Weights of a small transformer language model.
Training: a variant of Adam for these matrices, 667M tokens, 5046 steps.
Each number is 128 + 24 x the weight over its row's rms, rounded and kept within 0 to 255. Layers, rows and columns count from 0. Numbers have three digits each. The size before them is the row's rms in percent of the matrix's.

# o: layer 2 attention output (transposed), 256x256, rms 0.0623, rows 100-115,227-243, columns 0-127
# v: layer 2 attention value, 128x256, rms 0.0584, rows 100-115, columns 0-127
o227 097:159152088132135113111113154129146111124145157132118099136123162108161156120110140111090102169120183175128127103133108154118141123129141142135141137084088119096162110127095117124103119111156117106140162115140111109147167100115116096126136142130114110118087105152120170129171106143129144123134128078132125134125107105140144131113135106165110164125117168135117107140119129115135181144108
v100 104:113115104102105111178102155115109127149154157109129127127164110122122134144113101132166127092164111137132125132099113131101151130119149135135162166147103141139106104162127116125156115113144125098108077149128137130144115122139103163128132094137150154129158127082160148104150146152125172136140142115104151097141131134151131155122167139154114167127150058110174159128116137171145137128167
o100 090:094118141150148134124132134123123156144115164138157143090131165133147128203119089135105092143112159130142114125142105117166147120103132095127100149088074138131131143138118146129174132092135109105195154135144151108110200158104119121127141101133119115123085077111082130149173125104140159067143104113124157109111172126140126153141160112113112162106096146126168140178121102093116111174142
o228 093:127104103131088129137123147133128121130126135129117120072139123121177147127146121133102157108127127103143142118145098122110141121143112134147175143122139130131172102118085098092129102128114128115144135139119147146155163150133131113118137158132121127136134157129120142121176112117125152077135125097093140083103158104101142130106155130130111142098125090154161151127139116107170133126135
v101 097:121127161141112130106138137117177097132165110091154125139118135129122152137187104116127106083121089139145131137099150116196150154107117143102113157126082147110147160108088101156118114113115140108119131121144135124100139124123130136120130106106106113096088149124155162127198119159119120109143140135127118134132134090134157094185160101144133117127110099167125127125124117130101133134097
o101 111:090142087139108082111094118126154143140115108115118158143110159092132138114137125105140113135099187119141110130092168116122102123103131167114124122138129140120172125126132082149086169165103167150106158086128117136089114072101133164116151130079112129118082122146131148139127122110110077096143119137102143091112135118135128139113107127107153175131147139135148123155137091097134159141121
o229 104:155187146150154144126080113140133144137094098155102181105135096151105113128150126137115163154105170125115125104120159126105087134136124132111115128138079123150163155139083103107083122162123101104096129123153102147159112105185113124163146124131104101144127128123137149118148165110101094118126123139138140107113164109113111142136115152167117147119113139141152109121151116142117172146111
v102 100:103124150121148123098161122135127112124076193111095123136105129104112119104102114129108090084131101114116097130151115102093161065095168079094100119147127158143124131136120137144159130093099127139115112151141137114103142151130151143141150117124175058141199182155130134094133122185150130146153134147142077137135099133121143145167097121110110090131129175141147111131146134140089138074076
o102 086:115133105118143158123156117115166124116135118117157118148133122167125088112121140103155078102090145109146141136141096117145051160091122179097153125147118129141157115098113130149136112114095159097157128136124123115166128098108130143115098113140126130117166140132120088125138120187139100132148109120138118145121112155136149101151181126129140149101139125089118095133186130128117102147138
o230 098:096106081113156122121125099120146110120112098119139094154129151124130145120117092124112106113107159136139103110138096136135091101134084104156083094098152119125127156109143173152146178157138120154140139109110135167141139116098118127126101115123174098126135110157127121127159087160149111109158128116157098137110159103151127132121162149133133135165131132107136065153129101117128127123129
v103 096:151107150100110173121112129118105151123117118107095134153095118140115147109087097154089124112083139090128138150139153140129146129115094152125113142091152153145115125159120086159114109099147124136141113151131112146082114141146148075108106149185108095126125182076125125126117092137125113160162098166130146084105144131099151128127139167144138110125122133125128130119135105130125108115116
o103 101:109102156157083119104181144123144117092095111143120120130109158105130121099146121106116138130107137130132122164113096131131090131128167150094097131134160135150122097121138130136117117133076084109149109159102151170111140116165155129172147135095108128139139149143129139143151146134121117150132129149147126150135120146111098088167126149128117135100120143094155066150121112163153105115136
o231 096:135128125127128161136137124173097110147133112154145131121145109146119118110100131138126091107108155127139130160109137134153157124148118141090149133117076108134107125113148192156125113102168140146142152177118115096114120146165152126151146111100105143099189138124121102135175129099146115119126122086135136130135148163115126106156147156111084124126094146136112179136088144126109101135115
v104 102:153142159100143137141115166136071124097148150126136171127135104153145127142078133112106112141100110146093165104130114145111126128131120113141153138164180136115119120166194124132198127146102128126185139147114125147125133116116137161101104145098137130150135117105100111106069139144136156093132077140141112146148106122132161188104127123096117158139141104126093110136176127158148126168122
o104 096:147139220134122135124140125136125111098160107146166116137113125110111121126203079168146102161118112142119136109150077109166138141127090101137110112123079153130083159136141109127168132111139122101108140115161134116153154109117157110169081136163127134163154108111077113127149141126101136128165167119134202123147142142123112122090138174100151159157151145140096103148144177141138103147140
o232 102:111134130123151090128130160102114149104149112137174140127095148172160195129141144139130100134163086138124135118101120136106182123165135076145138125106135158111102115106124111151160111102080124110144149084154130155134138115117106121130119136110125116153114081132150152131114101142173148159096168138129111124091157114122101119087160120091177126140147135136132143164139157149124150152150
v105 107:132167205131121131126112119113089130126177150123152109111150144148135171110148128122168148148164129112118124162110114122139142114108100159152103147112100130130131138115145140139119111109122133141111156113164135117097119165122164074122139143157142109142126141141099163105103137132113161145120135155120140128097159069122103123170104162162148146076131150144125125141099121145127131108075
o105 096:110160099142110127102155129119126133088145095132132163112110173124084128133135097095111142141069142131189138143118122152155104139100120145121126088139189128103128125128151143148171170151111135144118160110107134156102143084130106136127109092082135122107125137161167152129195101148130105134144167148133101153142126149154111116155125102121159109145100153161135126117149139135112111149143
o233 098:126112165108131127152113113158136101119138156119132147113145126134149112174094135127121148114117157146162077142145106120134130098134115148133155122091086110100155120101109136160142152115145143167147120152101116074087105130149121065135149064138147067086140137112117115149182135141150098147156131129110120141128134140141136133127147148129112153123072141128151101161099112115119108132136
v106 098:140114127149154171150146105135145150095081107146074124117116146114151118112130146154109105152124109162086158090079109138103097152141116094155128106140129141118128125101104095110108181147128123132112082127126139095157127085116114122158135116118141119144170102166109137156065120077117154085108137117134167137131156162093151184136150116099115163136116167150120111174116134124128115147132
o106 093:183141129125110151128094160150130119158128096140123115148130144106147182124166127125116131096146106110119133119114183113130156116131155095142143110120101158130111087115181159127127076109125108110160141132130110114135132112169147080140140124177135131168138112088137133149103126133141164096121118130125150130150121151126110130110122146154098078150151112094097155107113146119080139154138
o234 102:149125111108160092127143123139126134140153117132123142160149116154155116097100110147144109132092174105130162116129130128130165160174117105132129143143155096095092132118164097155104124125133125138131091142099147093153146111104121107140129126139109119102102152135109102104072135130152131153132122122110151154149156164112105149133116148123104083134104140138109149102092126140142120101136
v107 097:114085156160165126179154133153167113166114126121113095162132100138115148120103122135117091150129114107111099137097102122121148127105103076120120145144164121115132135111134135119161134144153058094131143151122128140114139150113151112145123123145175082175154162097117119106162109119155181130141082143153117158100153160113142145131165125090128106085115132129138130159108137107112113091142
o107 092:119134106140131137141144148161145131130114110121152139126166140130093081100168153108124119104080098131122140127134135143122100120120128185124080106137137173116117136092105154096111112110084145093170080138127128160087088095150151149119145086156192149143129125121118087139131119109126141125123129144124164130142140170098129122157171150140159108162168141091129115095162147103125137103124
o235 108:110157105151112149108147093140106131133100129111150116097155143111093142115167140150120074136112121136109146127107121119125156119122124127073151120121124134091118172108122206109134114092152124144151122136134128130074117154090135138098149080156138170136153140166115106159115086132181136120157108113127140125155143147140123144118152116124163158169125158116129145163146128120121082130152
v108 098:116083092134119125124109126143209142117058152159129103103153106145115091157114114137134131180104102125131149114112147158135104139139126117087150106128138104129141111135082122145101165178089099150146113176123147131157130151139072151114129139094199130145089166089103101136141130108104100119098144134082120151090136148147128130081137139083128120174139131130101103152088158135124161120111
o108 091:136160170095118127184144140156120133126151101170133171144116080153140151150099151194120144129165110138124151130138149113148125106122076090129193087098126134117082125104088177108111154137168134122147151153110108102131084148075139090136139187139129138127143120099124097111133171128155132077123147097115116116120169122163139147128085155126083163112133103146119119141147178155111110140133
o236 090:108137082168140099110131116137172102108132122124139106160081126089126131121172113148088113172099115125114139130117117091168111125075119170134079132116152167153125113130135174114104159116145144094123144145133120135125183104134140118157132131137124115127118155129105101140111114117093154128105072155117150139144086146127179123116124157175113152095125168164106107151136117095117109162123
v109 097:110177127099093154112125130148093117127097083161145142104122118115117139113110120118129131190099149117108107147151131125134121100140127128140145151129155100163137079129144089125156136142082149137074088111138102082130158103109142172133091156138164148138164135155118067108091111156143162136126087122099158114117131155166099096076107149095155109087153149128093169152125112139157155153080
o109 097:150106139147102130111158146104153118143100120113098136125119130131093104094137133096066096102120171125152139117096165166138128102148153109133136131109167147117115142102120114128143115089126115138147060128138139101109148144128163083135108109135133110201127158116131147177084089129113140127139134095169142112122127143097138088132137115126134122150093119113112166131094141115126091103128
o237 108:143162127119129143113123076101111145125156154155138137144109100123124087111134170140092154155127117115090162128103145154143134102154125081113127113088125129117138157126102126191122090123107165147110118143090132112112135131102117119130121184108151118101144131115138118108115116097157122167157120117127153120119083073092139139147098134100144149127089124137097152124074140139130124098093
v110 100:142162129156132112172122136114125128151145149130126093151121108126120138135113125112155101117186114136114096092101126089114169120132110090110175134139132150101081120109107078104129084121129121138109091165138093144147114179111162112132078145144127106165163160105117156133141142162145168128128132106136143122121137170156148121121177118165145115083096145123182111123100105161104121122166
o110 084:097129114114140146119122111146149162133110108117134122096127132141130153169131123088121154130109129162140154124105048072186114145122134150090108088113143111129166158102148176171139138122127121111097125170129091101105137105144134174132157080096122159119102145150141097137139129101155118181154110127153124117124112124107103127143120102103134100126122152107163086154176146115136127083115
o238 109:151089119141127115111104132154109155151147156124103130098123157134142132092126130129097109129137139155121150095121092166087143121092120149113165125127138143096162146132131159131109127079121123133131102133110111119156128131133155090130152068136177144131108105127163139134164091120135182143148108097127156114146169122093124154139161114139140095138091108145159170142165115131145072153130
v111 103:138069105107153149109156127175149134117088120151111096114141117145128121097116112142095129118120135119137119122115139182098118158124112151113129084122077105136146164160118087117096156095125123153136126151126157121119135144126138096153143140138134092101129152110161090097132139101155116127126130115133141099121210100126138158136148104141086124117093108151127137137099103106119133114176
o111 098:144131089140142124159093150157127111110129088113133157133112163156145179154134117167085118122137113169158134127182178088101134139102118093170116184145098114108101133112122159094085156121172101096177137143111117176091111075091123108168138112138140077104117125107145141126135147165104132098146115160100130112136135142126125093103114140144122151161104130151123117132150123110123155141131
o239 107:092137094131141144122168129160132098136123134124161156115091134119100143144136107170122103130105121177133120095111108117117110128108129121093076138129088137126132131135142183136109087154197136108121141155159102141109152072109118130113126131167137123117172095134063146108135149162132120142097080125089140144087127133097176156139155132166136165149135166167131075119093096154085138152117
v112 099:139153165120111140158095140140146135140104106107119100144136132123152161142107148133136129115162106108125135096105085118094139115139100101132161164128126147093109106108158112148154108146072130130127057171162096103123121161125122134137103111104135119178154092167143093135098167113147157123143120115111163113115128129094133184126169105127117174089115136104155109173122154140146100154170
o112 085:166100106098119137152090126187105165095170113103120150108133134158150103167121113195123135149126131129157154156139137094156108113087069115147155137078048152107133146092169147090110106132158146128110129146143137129131089134130116095137109127112126174143145076138105115090121107130136163152103108121118139135157162146147163128117128115138149158143125147124103129137146145134131088111137
o240 111:119137154124136129096103145091149154103103173128165155061128148136097133169096147160088119168123120152125144131123092152116123100110109160125120169090115134096121183123118140126132068097090124137147100151101135116119103082173142115115109154125128104158157095165154155101174131162123160167107127076172119125110127139131141112177162106139118127125105104118147179159101191118120104126132
v113 095:103114078155069105126098137157141156162070092136132170120146141095156120141132104110169145089131122126127080084127098118137146161141151133099130160131089134143109140100091131108092118144065116158155190139139155172119108145116117170105168136089105143107094097117155138127098143164137132130117112136111149113132124089171111082165158107151134136127144091125122101120148088133124106133160
o113 094:116074132117125150129080155142151153135147121086132156164135133139151148185164131127156175175132118147116110142132139067136141112102155146131113083105136113089138109136119108110143117109134130156113159096113124160150126109117114146132189149138096079111123132128142103124106148105152144129097134190135128128105157138148113135118108133093155171148106122159108124125079158141106157142117
o241 116:138070089125142130120090124125144114129152169137157149090127161081149141123158143077109101132138182151143110108114088125117114172119126161153121159131105158119178136121095109122125114101113124110102140144141122142166168128156130141107137137067066096127131111139083154142196126079084139113085107183126143097120140115120147132135185146129114149135153127120147149104102177134153132120143
v114 107:116139177113171137128116130119132112120168111136153143164139151146155160116153125141117136143130143133156153157113092081155134138102152158089135127124095133117122152149099153138132149094138140133128181123104160098125154104153134112164137104183115133104135157064149123104112119155123116175127121138150123145120132092128099106159113139156136144145115135152134107130108100111111107104130
o114 095:115110091121146131119118121129139126131120114122123156145102180145125098106135118087128105142115117150140117126143092154131105117136168130128126112160148110137136092146119128130127110148091135115126138116093126164130124103149123187118135150148082157120137106156110145120151156132129124137137164134138091153160147117149110094119124123123099140140118138122118111097117133091116154114136
o242 101:102128154095135127106099103117135180155129142127170112125181133128142104121108134106129114125154149120152136132137112066106143119144116120109126153102123118108174124074117152147180099081099126121125121116112113090114095123138109142106117136152118146114114145117116085142168145132156142144138106133132128130163135120149131163172132079163123124155066116140143098101076128099131140112162
v115 098:113101164173097141142109115120073152131097138150089149106116144112093161111139134129104138111111110152135140126145126106140151148145129121160138107190120139172118106132154178141102162129097139169133119181107105119174118199131107145129116132149103119105092115137114173141131121090165087108102082160078144131151106128156107119156148117146103110136115128145092149119137120097141150191140
o115 092:119023160117141163149112105131090120120156122157145133148147111163132114148087144118119162138153116121107099125147152140117159071087123189140106148140145143130097113138110087102107111088172117136086125126134127103121132129105107159143102139112106124099109129136120115133118120154095158104133102119131146162133162112142130129135118137136171144103088146132154157098101124120162143134107
o243 103:125158150138083161140111149150099166111145105173134132088099111167148141091129156130112172110108166152114104114129105106126102126157161121112130121120117162137119148112149089200077116139136125131170101143126110108139147124147140094104165121148102154128105129145158142109157117155106080146073162155129112117159120138153081116147144139132058144164093118128126123090104107160115123100132